{
  "n_layer": 9,
  "d_model": 640,
  "n_head": 15,
  "n_kv_head": 15,
  "head_dim": 64,
  "d_mlp": 2560,
  "vocab_size": 27886,
  "activation": "squared_relu",
  "norm": "rmsnorm",
  "norm_place": "pre",
  "norm_eps": 1e-06,
  "positions": "rope",
  "rope_base": 10000.0,
  "rope_fraction": 0.75,
  "qk_norm": true,
  "attn_scale": 0.125,
  "bias": "none",
  "tie_embeddings": false,
  "parallel_block": false,
  "extras": ["some layers without positions", "some layers without attention", "local attention windows", "gated attention", "exclusive self-attention", "capped logits"],
  "init": "normal",
  "init_std_qkv": 0.0272,
  "init_std_o": 0.00642,
  "init_std_up": 0.0272,
  "init_std_down": 0.00642,
  "optimizer": "adamw",
  "lr": 0.000491,
  "beta1": 0.9,
  "beta2": 0.99,
  "weight_decay": 0.28,
  "lr_head": 0.00319,
  "grad_clip": 1.0,
  "warmup_steps": 314,
  "schedule": "cos",
  "final_lr_fraction": 0.1,
  "batch_tokens": [32768, 65536, 98304],
  "seq_len": 2048,
  "doc_mask": true,
  "train_tokens": 575400000,
  "steps": 9100,
  "dataset": "wikipedia_en"
}
Each number is 128 + 32 x the weight over its row's rms, rounded and kept within 0 to 255. Layers, rows and columns count from 0. Numbers have three digits each. The size before them is the row's rms in percent of the matrix's.

# layer 6 MLP up, 2560x640, rms 0.0381, rows 1831-2241, columns 576-607
101:138048193153122108157163082141141144138117126152152185144150137153135134142114156109114098109150
099:148130154119142155052139178158065170132064142147106121109121095145133147175155119160136130149156
108:077108135132138104172130073076129131103080109140140128057150094073189127148130102113103133131094
110:096149125073133092084116131117130138054121180091114103155053087153165215110093148134095107145117
094:131149110165069060167096098134106138104091166111135179133160124120166205109126157090115138093146
096:114158101143117126165136143164083135087107178111120113124119177145137100102150152076119168101143
102:166111085111133097170151126139136144136104205099122084127091099147109109147172139132121145129108
100:123155153171165116185169180201129157128139173068122157124137116162202103185095125187110146109131
099:055082146147109096124126203095120107131157128134176142116131130181119096108135128135060123117128
108:096100160163071173135177114136171148148118124098098116095124173142129090150144158116107182143154
104:145121051122100124135141101124145104109115140134133099098098166113095141157116197138110104094177
102:186124111191087123154106089119126115148103114112113134145127202137162063140194123159133099152115
106:127145108148097074105086109129105161125109090132051131083137158150114127133135119122106181170137
105:103162135125121144064102067118147057090144137097132103047110102160127126106128136166171099116133
104:167137127127133148120120137174138171077140220151116135127087139152114133115160151152150149137114
092:103135149103095123120150128144102137123163084105120163153090146152188194221161101150090125140097
099:181137107090094137125112066121181108103150144073113129124148136129081115136236100149148142111154
110:061077153146099112139081194159120087186145126124172131116115109135157106215131169138125136094189
104:109161185188084162133178125141143141105099138100122117126140105127102134150118164105083148131142
102:077065095120113165093121040136164180100100146128150152131121182088101105118156075216123187161134
099:152160155194135158128173164110086174088138188154127227158136137089121190164133175141126128140108
088:112150167113157126101136096157073152138151176079100129108113066155166171091084093130157141136157
092:100142137169088136133168149133128128158077160109142167119121182173185153121139162148125135051096
104:104118154145080098121201164142058117088067165102162173102138100103153190119159163137133149157115
103:154163142095104149136125179215186157132134166089133117105141103106204068119107214122163129163174
118:145131163125128164155130115127091113160121082114119168132159168104143085184108053114082139098164
094:141085155121127090162185052133128090131102129055168154136117089093147124108148115146183201077155
094:106160128147046180171166169105095098153105144128157175144175192136124116196093090131067138079121
091:174075134126132095112106142131099169152085097162096114125124180151156113131059136110091104178148
106:186119158162122071171114103150128160131109149132138102068118160060150114119114154118135151149110
100:136176100167111078147117076139166164123123089089149131146208104098152106150125120105118160134089
095:148119141165124079166099102125156106110079176116096129125102108163103111132161151160112142133122
114:171154124158096116086097161120082119140133152062113186119144185143102154082135143129139151102168
098:045158120091129109110130204086154085144125187107084181122139114127111120110173128144182134103163
101:127142059109133119098104115153182137107168114137105101133090183152164151156172103072106165128181
104:112099159099112068160124134152108090137081170128127131108148101158148124141164144108150126128120
098:127234152102077175077134092122138141151079141116127134093154096189126169191119128124143133127120
104:076105121146125103192173100085154112111121140121106184166097069154183136087121174144079153168198
099:145086173169092111144171110181146099086095142146151144098133184105102175125154166171118192110137
104:116168168191137102141146162129083126059107115070126165130157119114139126138133084170132115172134
101:108041095129068120113179079140122060145110088123145166141161204132185144108083124154109140107150
109:115147201150134092118168096078103114105109117077086109100139113149093161128096197026110137150154
110:165171158191116121135200125085092121115084164179143106120221163127129161187124145162139119160136
101:207212117163147135136158143094151130107153131078094112062181156149191136099200121130155099128115
110:159076157100108127100130112161085124117114152129129142056099094121166129149105200109182166139160
095:161083085189113152117164119138141141119082110136077133174141115167116140187110168107161157114181
098:123107140190085087118148078115125113101142106136109204154151135086091152144094160133168184155156
096:117097147123103107155115132152052158140118116134181166216131111153079180110040159095106142090127
090:127198148134124083162138102093088143126189111092144119089120116132125126111093172125133068141120
096:144127145133099095124158159189169079111138150123153105130132074180170096123140055163087050117159
100:167192105152138123115144129162173145124115162127122174136153116145132110163161147104128088157114
094:165098097129103155105104148151088163133106130120119095142154181112122127143119148153096173154098
098:122132121162130129173096165091127095094117112125070201118125121131142204150076152104151109121136
087:157098106135081132209107144121089110138099191090160159078108074082148165175110144125162129142165
102:178119123107117085120142135128077117081089171056130191117153113058178049125067133144121080116134
104:121118102145140173125167123125141091044143155124107157159188093113185037077179131125033121125153
099:140118162213112167145099092148145130154147118122183082046157071134101103112111145131128175144076
093:149182145141105074121171113126173165131103135104102083156108144128157167136163121158123050133139
109:151073133136054149122137119091086099131166123122104111123190054143100082171081120090105154107164
096:196122154122081141174131167083150111123156107147147161135228149151189136108122087081056156121137
091:079139127141113151143143085146066147118114140118081107064121110201149113137122151136105160107167
101:131144114112093070073158095155122124135073083114127105138155096109108155103130173114144127105147
098:076092155130136047140056137128052147083096110109202084140119122096112078174132126147107142148150
106:121138130204030106121156109138143173088162216107140181106138151122064116155100115160080136127181
097:137116158117042061077105148136166093127060124148161116123151175054144167162133146147137070163123
100:127191068123131117150093161127088109063104135078104193069089178103163140114121117128115194127148
104:130104131141112156150169158077065095089122120151117120136192102118112106110158138115119129093166
090:123099116129135125178146127124108107123128189164063077158141107172093188170100150118117159157121
093:178170153160118110150175127158189103111118141159103167135092161129105114148122155120138138158115
101:175055168150105101144138091112117146168153119115098156123098149135130126131088084153045198115158
100:127134147157109141118117157150132112120113137078155118126179121160123161124108094162118160087080
103:133098113157120139092166141149125071118085152141123112147144095179114159135106181088096112181127
096:131177160123084096187112150200096117061174184155127174146166167157141137166108138146137169115094
101:162100128117106093167188137160124122167076139084058199139129157107105173093123128112138135104106
097:129101154125120118186112120093117125115115118102134155120121150134042135127151123142164098126127
096:081150114118116090070151066094100139121093177122124122145141167137117133164162140073126090147097
107:160051182152101156109201091106147094173152164133121193181108112142103107114105115128090150097187
099:139100135115141126183171164157133147134136117121131116126078152127112109137156119125061138114233
100:129054120124106177120143137113140080175148174122175091056139116126118117120171122107165131086100
091:183063086077119105062162161170087110149106140080097177167094145134134129155174124140138106117131
086:107130137164120146116134066135153151158124152113091195087169101160124138145151209178080119195076
091:152156145119075095163169162129116082225074168165165124122135136103092170130119075152129139124167
108:112092188170159166140140183202136111137132080132130141133144140157138120149177098170145196099172
104:153178190154124101156100129161098166126101148144146156132127151104155173098113176120113105210118
089:145173153155109120119079106125102107168142164116096134118115085174191149142187100133120119170148
088:131152165166102154084129116174093102118091111080132142100120076155046139147099107094104096158114
106:080189153102127175124176146125130134109095125136082104158171120089103137138169138177117149161169
090:128155148131117090165145096151134183116105163155153112116099116099090122138115157142109133144114
102:114126164115138095153140165151109084128118145139138100060165112187114168100125136183081143106182
111:167161111112112063130092117164092142155070161100130148092145097088110093118150178140098157171157
098:113172166140129138128200096091098158120108110121156169155140103174092184085078188082135095144160
096:107192144102131146100106131163148062130084116114148111122140145110144092152093088115166138114122
096:141117112153126106119141179135169116095114145101117108140156182091127098138176123158120095148110
102:139086119086113058119156155166102115137155102067166092137154174139127127130121163142101156097163
109:133110165128042157134220172122138085088160142120124167139156100122117101177106106098147227146140
100:102094157143102129111149179162169130088103173068123168112129107064152170174104144158143151083131
103:177203164176079036124145079093140128091119093180122163159161168165155152142194208143089136166109
102:105114127134152136122135123128053137086082117114149194134138146139146140125124138107049108160129
102:156063157156059146153108148121196066155062142133135124114105134132189126092130153131105102140168
095:130091158131123124179115137177125105109137119151125182123122140167101137124177205108109134091212
100:180148101139111095187104110138174084146120113075101101053137128119134086145166145144128097104114
098:138117105158110136156119193176131113096169160133080152119155146163086214161122126140152141129129
100:163138134110116101128093091166143171078165120125117096126112212151106082163130151161136186139120
086:134214122170161116082116126171128136157093112179083117183131132033145129174112198118158108178105
106:082125128102093090138131141200093174178135112159110096106119120094095144164179118144107132144105
098:202082120122102094168119161125193158144138144057107175093135132121160094101153149142087156085109
092:163167161149118137109125069134102165129152090135129123071122087185125108127085156118145089149144
099:117087153112134108122146163092164187118127118124122098092115131152177236139089164144077130158148
108:146113101108100131140149149156082067143089188107076098093119121086172189122167100135122121180086
094:136053135101161123085129124204176181072129114109137123138107121108144062108082137101143134180146
098:114142072167108106131152143191182153102117102106122196108111155094157113166154163133122082120119
108:158170187133093144131149134061182157157106181153140134127134203145211188163136172128032136126184
095:129122093101109163113154088156134172129157135167164146132066116127124104146105100167078136079168
103:207060134149080150103126138126129094102163147122127092108164111104162077179123139109135145076113
092:132112083148124144102102128118175065187143195009117091155116114118093147109156164173150094059101
100:187114132161118177111160102097172163141133141126156120136194150133100171128103104073119104097140
092:136121118150133173092134180143077095142058193051149104116163075056194110154092117173107068135127
092:100154158130135113135130117117102168137141135119084168162118115082180119139119082090149103170140
104:101079135145089174082150122122139154101109101069157191075124109075167116153119090136134131204092
090:129129168176097125130144143137140118091134155122100126100166147188144117132112184131085131155140
115:122126146172112127093148172139112116071129174118199201129184139171117111154134126077060107110142
097:133148128082064157146100158090122084154051157092116133109102096139077146114094112156128148150119
091:104118157138093061113183101167133192091124140103163132064146032090135123153132141132148118106193
097:096144199147106150140152165127106103160163128168112175137141082083138135122144195160110101104123
092:159121105072162133083110162139155142089124160082124137143140100137107113155128107216123123139076
100:116139100173088114171154120126124141093080111132143079123121126126164054108093150129181126141127
101:161133124194097114132128115109105141110128139114138129116173172121147119101122119145118087069134
098:163086106180094075129163125186103148132124108138028175114177190080156100143094152124087120132121
099:117159157178109122103118139132153123161107093143110194108134170122054114150116134119063147122158
114:127102106088132108133118177165150059125102229103116121115127134106219088145147202161144197134195
111:147193172137123144112146085145144130145110146107081148095150115122121175178166135154170153085162
096:102081138142079114125119132053159151091094157137140139113154146166151133163117132174104117135095
094:195101161121139116118124056138176179116109123063057106086195130111215194138123148075088147190134
101:168112143199062139103165166121132069114097160136157102154146123178146104087126114096181122138159
093:129157127166127098102118119116163133113086154083100126060124113103069162163148099099162133170131
103:162133129144135089133108087152139108141107157126131167129089128139160192146174145110097103149161
101:146149058171137124086081089157208130171097119098114137115140134138118071080166133138141092173115
093:140184154187077134128138137157074138166097147125111145129179105085137113110111108166109090147153
100:099122151091083076157170080086105082093107129095109198111078114138114096114101112107134090180088
105:154156170161144170106162172130142146158126148148112106113127172126150136121124134159145105176156
106:113129194172078099144106101125150182068119126117104132054124078195185167205189088201089110109175
097:098103107153152157097126140107131193086155153136075086164082160132136125128219166161137202149168
096:134110142137112100114183103111156180055104161144085139099122110149150127134179163141168109119097
092:082058116127121087090089156156165099112135153096119168087151143088193144097162127138131151146186
094:176118172126124159162142177161137164150084168175110175084071123162162124087159164114122131131081
096:133097135187123115178160136123134144107132136092059102151075176174171122138128164129101150097117
098:138138152105103120104137095124108140109087160118067154104169136153119125159114149135130090190143
100:136123087156148154126153127127141153121103155097125139125087117174181156114161165104102079118143
102:093114146106077132118112120154127118108035089113075186101139116131159109143094146150078159115164
110:146167176185118122074178181109111095135096171130122193116153172144114113119134147115118199120088
100:174141129193088147193090151130105109125090142082107152095125118075093074125088154088085147160131
108:146128118144135110115188170146108111115160114094106112118106144132142128103091074138168159127163
098:142158142124107107092154158103186095067148115130159137124154126152122097130104164176112149131116
096:119165145149096114127115116115188152155149144151196165122173111198156174145072234163061125128125
095:119141114130125132115149129180142093170125120092101138119126159128090140175156139176108141154144
100:151121177116090167145131121153101101104087137077142101099157096174170150112136150105138087073134
099:056131077140138152101109084194150107113121084075120110092101104124113070098148152164079124098145
107:125137157134147144104168110162124121113119144103105126041194164120105086099128102105149072166084
096:125091119096129146084172135050103109090132168122109173127141090093120128104107159113178117127193
101:147153120118087106108194132132122126015115163072155144108088159156134110090154091099150165117139
102:078096137122179105162087139157119096131093115141118070138157155116112131141167102115091111146161
103:150114158129024167137196164127094115193112073144140181114167128140110119148183184111091125154141
095:134088085108049169075160149137099170162109072154168136112168107082095153112142087119119150086085
104:150099149130072107075123114143129136157077128143123140061155135141168149180121115103120112121202
102:137174121160131126107091127106169162124111221109133146103106149076184122135104127147165123123177
097:089106133136088162098180161106139127124157117129114165077188112145183122157145206094117152112074
094:130131168183099097134169076136072159088099151118187131162128153167108106119143145191080168149105
105:105158154108081082087171109118127175184150161086116101151135149075095132142162151165124142091138
111:139093127112131131104136108138151086129171151118088112081099161114185151139103203137077141148112
099:122092137120110081164165155075160166094100178106057108125056166154169140151138099133101128125116
098:171134106118070156186100167133157193203131118064094107052123107114150212144137143129114143115156
102:115123124152113088117148150062159127116101172138114165110176138156165112119112144164125133141108
099:102065115141116136123199074175079102083068167125153144109150144125115144137138181152147220126163
094:092050132131101116112155089128155159092096151144137110081108151100160152126136202081118144180200
096:163119150165133132117120204111140130099105124135083132097121146087194100133159193130120103112058
107:169147126171124133097111110124113135089082174128132148064173145166136137124100098170081157210112
097:143117121147086072080096133106085117153129159117098142055157078144127141113087092128127102201165
108:125061081147114149082209178142149122193093136135151150161131173080138147195181137108146171177134
103:116110129076161144146134132143101212086103139088032121131121129107201173140134153155161059141151
100:146136133161109122149133147141123161103118125149082107097163093112175165164133099164090069175051
110:126145079111086123167107119107133182096094135193078136147126207151195154126147103092085045150103
101:122150174110128081067082142159088108183147173123157099112116098123146195105058112095077093105134
090:183079106161104092085122147123130044157102116168155153122114137135171162147146104070129099119125
100:186118136113099116126084147178061131106118076121089127082156091125109140103067097108165154083121
097:086208163167074163084138106134136140117115175156077140109130133150120210150136127156121123139099
097:125119131103054146097162092113177155140109158120130117140146165124079071125134113111111139105134
096:120168196048162097059155110163092164116087115174086181112143096121116205106098229178120139150137
100:123061124119122142142176107127067103168138102124110102140170124149077172133098132111128116143103
104:218131191123130106094154154152150121091169125137146128103058154142110091132114196099107115186154
096:148083157130108061045136182129201103178103168123107114128134189115135195127164141177121075151105
100:178107139133104122099055117124085140110163083080117098115159057165117150104187150169096146165176
094:124127134110074136140184123100049130127112139135126126087129133193142158191142151106167193172127
096:098097170094025163126111189210158139088137154106160071150124104116142167175159098164128123126140
091:104141158148093126137123078116138149106113163107088180136119138103134103203178174164102122059141
114:128091144154063107123140130070088161098136185112146140109146120094100167170137079124158098128130
108:164138084139059107163146085102147166108126149134151091106122170108174081154106105111126104085146
106:156129113127118098121135067101131092148113095122021145101128086141147096067178105073118148115086
094:095133097046134089137105143127147073144065164051098183125112152092162071100157156132134069094100
109:171036181149101143149145117066086098148181179095037111095115159095169080116133073140112213181164
101:153141149171020136120062131129121158109105110074114120088231078123153112163094124118153119095071
110:182103143164148098109142175098105120097115169111070094146117216128120133100204049132103125143129
100:173135134164106121125122086155151113134123137098090222142121189121110186147158144167122111139121
103:121151176092131131114158175094202073101133118128052111123173162131103138112119108159170108095114
097:126045177172111118138135081140101164080088155105153149138116105151144056167161153116117135149118
099:120158174130119095106145096146159176093100118108126184094100119135127138214125162169086070146134
095:145180185167102101131141088107179136121119135137171163035130128067131134148141124160150162126125
091:145152142136076137181148089176114124124109167075151182146152148076042151121114167162116130097152
091:165125134140103140098131166117131094150099129125134144083164173119127146177176116184143070086134
104:118122106096117145074106139105144107089105094146117156126185093161185192130156131108146087114143
097:154119191135092098143140144128174121161153137190165117158127150138172190139079118131086156206131
100:141117124114104107121114108118179096077120147142123155115092151110128119103107156119137101164160
099:079111182157157150126085083080120164167107130043144132063164125113116068113157123126069097180132
094:104163052119103127107091109146180075104135136073144093126113173173143083122115106113136097108129
095:123225145168117125125138129106112128130094114115118150058136105125173106110169103169111108132119
099:156147121193114116110183081103126166116078163090112087129105112165140129083165121136188218141102
096:083182130208106136118082163171181133132182123180108159155176132144153123102108180157126128191171
098:133126104140139129161143062094129079142105145118100109122144103113141164099128187104114095118104
102:111112084194095133104124143174133079105108091111088098128123149138155153129131107155125157144149
106:148124103190141146189180142101063134081141169120089110159100163133191152137119197114119193165110
106:104159115132059093169169109162124105076123104170095127129122101106154146147134142188101215122178
107:072111139084093122074158134092115055066095139104110087140100148115160162139147152132107115057094
100:149064082136125159100151139123181144141149108082077118121111095177198121106153193123118134145111
089:099112123132130141179162127098107117165157194111158135145103183131146168095109118105133163123100
095:167112150160079065147183198145167122101086140101079151108131175117122216152129062114140109124088
101:100180126122097078110204120145161128148096126080166101148104140147109141110139127180152126163138
097:099075131117134084075096160154094139133049149147087145137140138114124202107166132134153145157164
091:122165089156115139122137168129101133108110134152100102120146115131130145131123172139145155076133
098:143187162088145094145122095116181167086122137111103102092098067145096165116148139140168115147116
102:121138149140083163150153116182159175098108109139159142116102155138156106095096137138144103128137
096:160115107171111120151111118150151105111127151136122130154126141167108124139122178147168153129134
088:161139128150146122137142125136182140099126165151105180056159149140216125124096163143113103166146
096:113145133189124082106104138107119142126148148122153137139125040079155094175115064095151109196100
095:149133135121090123091122084107103126133086146125158154064184105119111103130113131164112110102152
101:097144115134106069136162154199137117133122131101104211132198154110116181099119154158065129109168
103:090110164149126134143120191126152088077065110125104094139076140131146146123178160114151210084104
092:153106104129084065150150097169131119113122118080230105118115134142145090060111136104104173166163
101:085100136153108140129095147135092124148116151098112176148119093167153165135135124114156129104127
097:153146196173144163120107135183167128144115169066114105136167100100097086130135160141135124125144
094:139107130117146146120145197155110127140103106143093135114108101151156159139145144166145167123168
119:136092117152068131145108149130085157181138100167113068153138150156109116183145148155099101115160
100:102174106176078101134119110109069154119086131106128131108127157112070112100144157070150144145121
094:161127130171121178126137149125125143098100129039130154152160097105100199149154128135121121152105
107:116177086127123093096136093144119177105106138088161123149172140174112125132099108091136104129114
096:137117121163112123162133118087027156164105115076106170070106103147105114160168097156133147131084
104:146067123139131128157168111168065069144098157108071133148134142088148132094135119136014113096181
104:110081189164121099185106129151148158101119111081126059163087084110108111127167120061110055107115
092:139149138140086071164091075105104120167134127113165197109093106128154112133110115130146148127136
103:155133143106064091165134180116154126099109186069120090140200121058159062133133125089074102057136
095:182130090130122168133143161144113130118102094093161114159181149105137152141177110127130092071146
093:076162144162112100074154096125122179155111105110134170089095182208176123162120154092148106059126
100:143087195118171115132121051058173145119104174123157128110179162130103131115160110131100107144169
104:154139131133109134162177119113123113070132103091119124122169145127112111174127143147076107108134
097:127141131093140127097166058169156144073091167090087168123100135141103118144128102193115051146142
110:115055122154128170121109156195115061132118130072122109111127132084113156118147130217133118146177
110:159124125139101091066124146159153105143061116077120103161102076145154129163141136159153128078178
093:094131117154130129135180096113185135062144138130152104099139097091094132135087068157115106138105
105:098150132145126141141147095197165123091084148114112178144174103156167148081127122111112165150123
101:143150139139105108125075080142152166044139153178097189115135174094198121105078124141114127171163
103:115105163160103143127164123109198161095124127129113144120054152086112132142090147108173068112085
103:112117123094142066107146147090083100113134147082157172092062158127153114128158143199099155136198
095:157113128133103097108138125163167077116138129138137130113125088115141118154141124115070153119098
086:115082101070132131139182161184137147153107144037075091133099136167133142109159147074132135123130
103:080163128134099154081127143144103152118074172099120120109116183138112161133152106104128154112161
110:126087170164115090100110137126148180125087163066160175126222069145130118186128106105118113162126
103:166172181094071131110106174116110111134134161065101078106130188067110179109097113145117109149114
100:061093123130128098072122171151100102096124150134131126112230183144174043185084177135113102143105
098:118110110154043115131201136173138133133129113130108128084198112112152156160095056122112147137121
110:169148163154132164164096064158097142145145186128129195135126166076131163175121144125113194175096
099:087129176180130134173113094095131099123139155077131166121171105089161170163152132117147098155108
105:136114119168086086093164161139170123097145190094141102131149113121140136098119132171123182079136
095:084102144148107134085102134128116169131094141120125123154129119155133171076195137089131108123077
095:112140082131057109090174144146126114133089099038110134161168123102123120169174158152152137127139
088:150139132208143111122171111152158137089125134073072170131090120144145154073147225139135134130128
110:160134212120093125121179096187135143137091130160122153150092141124175134128139178130161182140096
099:112102136145129128132127130191132128165130116139114096096154110113124121095187079108055173073126
098:156081064154047126131166167153088135080091195066128110150211148146120177114120151090164157077128
103:157187147150093115097145080054182065128112128071090184096151134139083107137110128122139114124110
101:119120098163093096148130136116128126106120115117153087114103119149115141103180143158120092101164
093:169095172137130105101085152146132098097126154118146089028080098144155114104163095106142108122103
098:112173153122072052094097154111145137077127163167186133109134085181091147119137166093155116166098
097:194075077183144140113090108144113154142102098126102159120096205171110091152160174151163201133143
109:100134174139130087097069133167179092072119160086137145083165142124098089107126152179143112191088
095:236155119113120161114120054175149131109092116082069131133128131137135116136123113147114094133122
096:104101212141065168079158126086140181164091128097106102107097125130072119092148126101110099138136
105:168094099160104118126122119087126169121103142138112083112160130105167146137091123185180161161146
098:149127094152135127110176143149087181126139170122177127152161073166129115140135145078143159168181
090:189126161116111108118159085179134118130055104171117077153100097155143069153079118093147168150134
100:150084169185110097054077171097070075106187132125109145097167107189162171127114150125145160150132
094:185149137141128111102174118126125172142095113098159139132169093188130107116097172155140201152117
098:141099140132144141155132143174068117097182196134172198091126148080152155102157142115103156160161
089:112092135115138068114158064159092125121123086117082118114108131140144134147135104159115075136177
094:088210162144059078146185133160125084084115151084106121061224131190148212093172160132075137182174
106:181090084118106181114099136154157126123131154091110180122220122154116147184188070165138114120139
096:100198139153089118084159166198130144173114181168131146103109160124117111156161131119100137116176
102:120117135142134143094149158107083148097064124110140137125154108141187125132112135182104144163161
102:147173059122128135149112173188124066087050208114168138114133156130147114122135168133136184164144
104:164145193194113095079171065135104092152118116158120127098148134116116155106136136159119168208156
086:167128129151132175077110088162112066125145159118157131125123133127123085211149107155140192139167
100:174103096124142113117095145176117103136115107129106149106083117101121115173125203089216147118150
103:061086172134068067164113154235194173132099160081113114125138083079079114142164116164123093142126
098:163163126177078103126133109150176156135126137091135193152157132109119103138146094150101090163120
093:135151156135123091118144176133116150186132137097105082068076135152065127105198122120131147140139
107:078117084084126071037069125134131130074084192109124095132098161085161176173147117153147161077104
104:118162129117160156048124165165113149095069170118102109107090171154145129133143176156171111220133
098:153091100125083106165133138090122169154099206125120138139215093133121169170155089160098164094124
100:127151133113058103141162173115126114086111144126154149140134188160145169155143160147100145181151
104:136137133193056125184188131138122139174118138063141150153107179105055080144128106124089082105147
091:130095169157082142151152118094162144111117163097129166116144126099170120158091184155137094128080
102:160088139169109079101102129150172152147157220152095132123129170100206132145150161134110171141196
102:202158165161103118133113071146129152081142191139147171133177079101080158132155135117180166165138
105:166127110152116088134145152158150127096128111093079162122082142096122096103161122134114123145131
093:099080137120121141120120090106157175114150170099077154089108182119123084106125111178089141127111
096:078178186103112048099147122103141130103141180101116111153212122124097116137086095199115145151175
108:056155141194023107071154194139142180133126184122148170114150179137127178135154143166152171187134
089:139191120188126145102139106130148185064117140067079191138108075141101107162127158125124145137139
094:188146108192053159196169130136192063183150163136123161172116137131081141057133113129025152117128
097:073073128152118096114129132167043097126161162142129134082143080126094143107150138163125066108113
101:137099123100116088129167089093111105102095128125126111141126141179125152156166094108128125110134
097:174144105121079162171176171129154119139129194077130161163126150082104105098071117128137120119112
098:185140173101078098165171060184121103169085124100108145126129109142115123157104117121140130130127
095:083147088090096176094106100094128155110175100086144124085122169096107138160185126144126073113124
104:156151118136067083095129132190129139184130128110135112136115099109113108138129148104133163075157
095:133182168103146110081154150156109147193131147118107101089118053095121186139082116121137065146124
102:191117137123068055088115111201120117132151083128120156138114168121159161078120153116068101099120
094:127149174145143118105144013128113106096105167053092191134159122118125123147190155097108125126162
089:146099138155180154158089094135095137172099161111112111095107170107163110132174135106117124182148
096:142110144126111113113143095148116112087158124133166130102096138095134090158108135116147181152086
104:126097186146109162121137171143128075151096137127070104173136159097090147122117120114130143139171
102:166161128125126117097133114138112122104170147112107076090142129156108214102162163136150129088188
088:111143156137046139133142141150173137118145122159098138106122139109135169177082120154150151050144
088:141115168119127136112160149114143130177140140115130058145135114155102107174133105101167126140109
107:119154163115138099158117077182114119133114120105092110124098155126104133159087128103114074168146
101:138120201122116087125125110093178121136176204118164152117132118135176124117118133130086186201185
102:175076108098073165111120109133120084125064184124113159119168117120165165083096164083094163103113
107:160143147157126063065102092113146141110096155136096163122145123100166155150145148135107134133154
098:105139139131132086123106161152129134113147078080063133128143156129170183136129076135119076202113
097:082063084153090138143132140106170120157049147109077144117109101141111145171124120107109110122076
097:102129156135136121146114131126125107144082072127145167112133100100146121129200118137135117148111
103:160137157181105189132151095116110086096138185109037075100171107148149130112145128071157152108133
101:131125123096120122135155092094106107127109105057134151100152117139169085093048152080091108086157
104:136120141125136124116134138157093122126084101077130117087145156082111122125112101116135117086155
095:088117095104160102097146139153165130116118152135116158165137158112106110189148091162125112166123
091:119125148122164157121144125142123143115103165155132164106154155089188111119146200137059075097152
111:136163193117118087102126131153134104111098188135073131051161162102122133150097142151156119120136
100:150132107164134130117110103083116045133080107144140124127175162079174111095134104152083134142111
100:130150082070119169074150170148112150094109133118116121157108082109170125169110092088116099054185
095:185183116127087111148114082170095140118135193092165157146122107175117144124097095159141135085146
104:177125202108131103156152149088087144125061150113121148106139185101144094158112166156084141152170
107:132154123150103088138126159174142135131094147106089153097169121159079162097095106129063122099157
098:122101088112103111170121076143095092147090129146090137164112160099113043096151112104150194095162
101:133096172130096086116165142059106107103133103130071154131165144189160101072102165152139157181156
094:151133103103106107121097141092084108147046077177109171123147094134107117128110138124114126104164
096:125144119120098021190102104153112096138071112099121161150143117188116124146130151175127091103113
101:092159192096133134154130139180178158081086170091137102112107085054185183150107157115136085139195
106:115154102186096102120095093140110104123058111150137131133132156146106130139129151096122114132155
094:157171111157132156185192127159093143076105145109177150119150133098110156126115142201122179098156
101:115107124145104139121106115081119100134125129084114097155173123142113109133123140125147166114083
093:136106137111155091175188160136090175096154151117124166130089155163149167137132124169102113116212
099:148123150154130111122097167122156144128121177101145157138146143097155163161139153139149138100150
095:118133102130116078171178107101097113129070221077154126120141134141141106127072149098039116100133
098:092089176124145132110084123137092124131114159139111155103161119107146136158176178206150119074170
096:107124190156123097095078149147153122119166112110109170121134115210143149140195137114109139060185
090:111158127144148213133143132141114160069085175115122150139123138100135121134169131162143143157126
102:134063143149116120117065150179118080122080098125139204127132114106169139107154186129118124081097
089:094143135128172118116195109123100167084097183089107107135153089174150187099192094106159091189137
092:063152123133112122142145094138063161088084132134093173111129099141143152156165137122126187176163
108:171075158075122102118202110098115097105105133058143119118129132098099117080154115166130162100103
094:194105117173093081099091169144148123152141119136091107135123133147115076083149163105108120141110
092:081126176157135190077134080143097137130120150077079151154099122139112097086145199129122135152092
108:095154055104157101121128105118113172107093175149097088067136089118146163131148114173151146180127
099:136042106186098058091138102125160183141102151076141173139150166074137095170123165159101108176139
097:184132163107105178147123115154106144160136120135161071137156136157156104150182179120096118102096
095:123049170146130094163171143127166105093117128145107115077053105080130146127115114145132103138115
106:135109178097050154187187121125154146108157164122080140134161146105115120149107164120031176133124
095:088106214154099082169125151117130142149185151127141160098161062075154139061097130130130143139146
100:157102112093106076129156142117137084119072206090084120111200182105137123128121124146112154125098
095:145103134153129133058205144173126145154135141102096111080089194129092134162136091159176104141181
095:157113146112107094129120055147146156115115173116108115111108119124189149101134140175147133153097
100:084113122170142076114158094105080071087138182135162106135081103139168123162160177163107101128204
106:135168180173033120138155093106087118136096155099148172154194150125100153129133107180118133141113
100:124141129143153120144128110211141113135176081092107100143082167162159109103108117140148156122159
101:090125120130125160106065113124117141079161179102142114141143151052170116127144165175137085122126
098:131131134164072084103084135157176115150092147088128148136150136110122173124121181155117111081129
104:082118119113106091096142164128129117075115129093105176141117135144132117176097116177099180141158
092:118099111131120068155124120137147137089106156110135145073117115140126116092102139116100065120108
106:129137119106131136142183096127081093143105167162135132120092184047100096106105087213148113121191
094:169088092151088136134128122181105068148138100100119137138112078120097110131133111132163092091185
103:121137144131135095097054163172122135121092147106138163131074136156110152113155160211140096127141
100:175126165089134081179123128151115192114123097129119129090124111170133127106122229172134082149158
093:114127115120105116111124140074103200134100126094114229133120130178131097139172179116121133114140
093:082101156136110133096135141131154158104106123131128118073176154103115125112152109124148136158062
090:119082123067126123156160132137121147104139146113181127114163111163149133129130079170056151120171
099:167184183106129106088194135130101149128117174064173187146136101104114136169068150128152152112120
103:123081194136148145185160108109119113071131168108129145119113122192148110091136164114153130156195
098:121085147114116095147143096162150153129115122160069156106144135126153156127146100110114140112173
097:156160110178103121108176112129163118145125103132049120133155120116137134098115205129121122198204
107:102166162087144150123167076106073119116080160115090095128114176127138142121120146175134096062143
095:107065130146096109114098116149097075118112179132171141067159125138192083071111139145138215145143
100:140141132167097076097059162196145142088195058135161136132117132076124085176155088125139125093139
094:124132117115081109163115133136103108093111176085108143100157089127141113168092164054145100112131
103:109166157105155106097137117136095141091077142138071149105085103146197125127150143149112182112136
092:131153124199132149178121124072113159115090101129114170188108161175175162127105138108156163172145
102:112123060121149113035083163071131135150148136138162121049183143158137118135093144181127118152170
102:142127120157138110138103130110153099093151120159065128092125187119126110101155156116106093143114
090:089146134123127132126159156101201173100106145102131190062215156117171142147122052132135091145157
096:133158142147110080074049123161115123136093117098126148085175113095165104136137189155134115106129
100:122100122145153130073056123129116093171140132110140095151109179129100101149173113224112153043155
108:126124050105118059105130137123155152104096121092131099111151110151142104190144105106127112097084
093:114117185080123143150190075147108122102120152103027101153089202102052135112151112157114110092165
101:145137144141054126093115160137113110136141145124140088141180180110101188151130095148108115157155
087:111156155133106072137143089110107185070100145102131122143140048164141083133116167122144101114127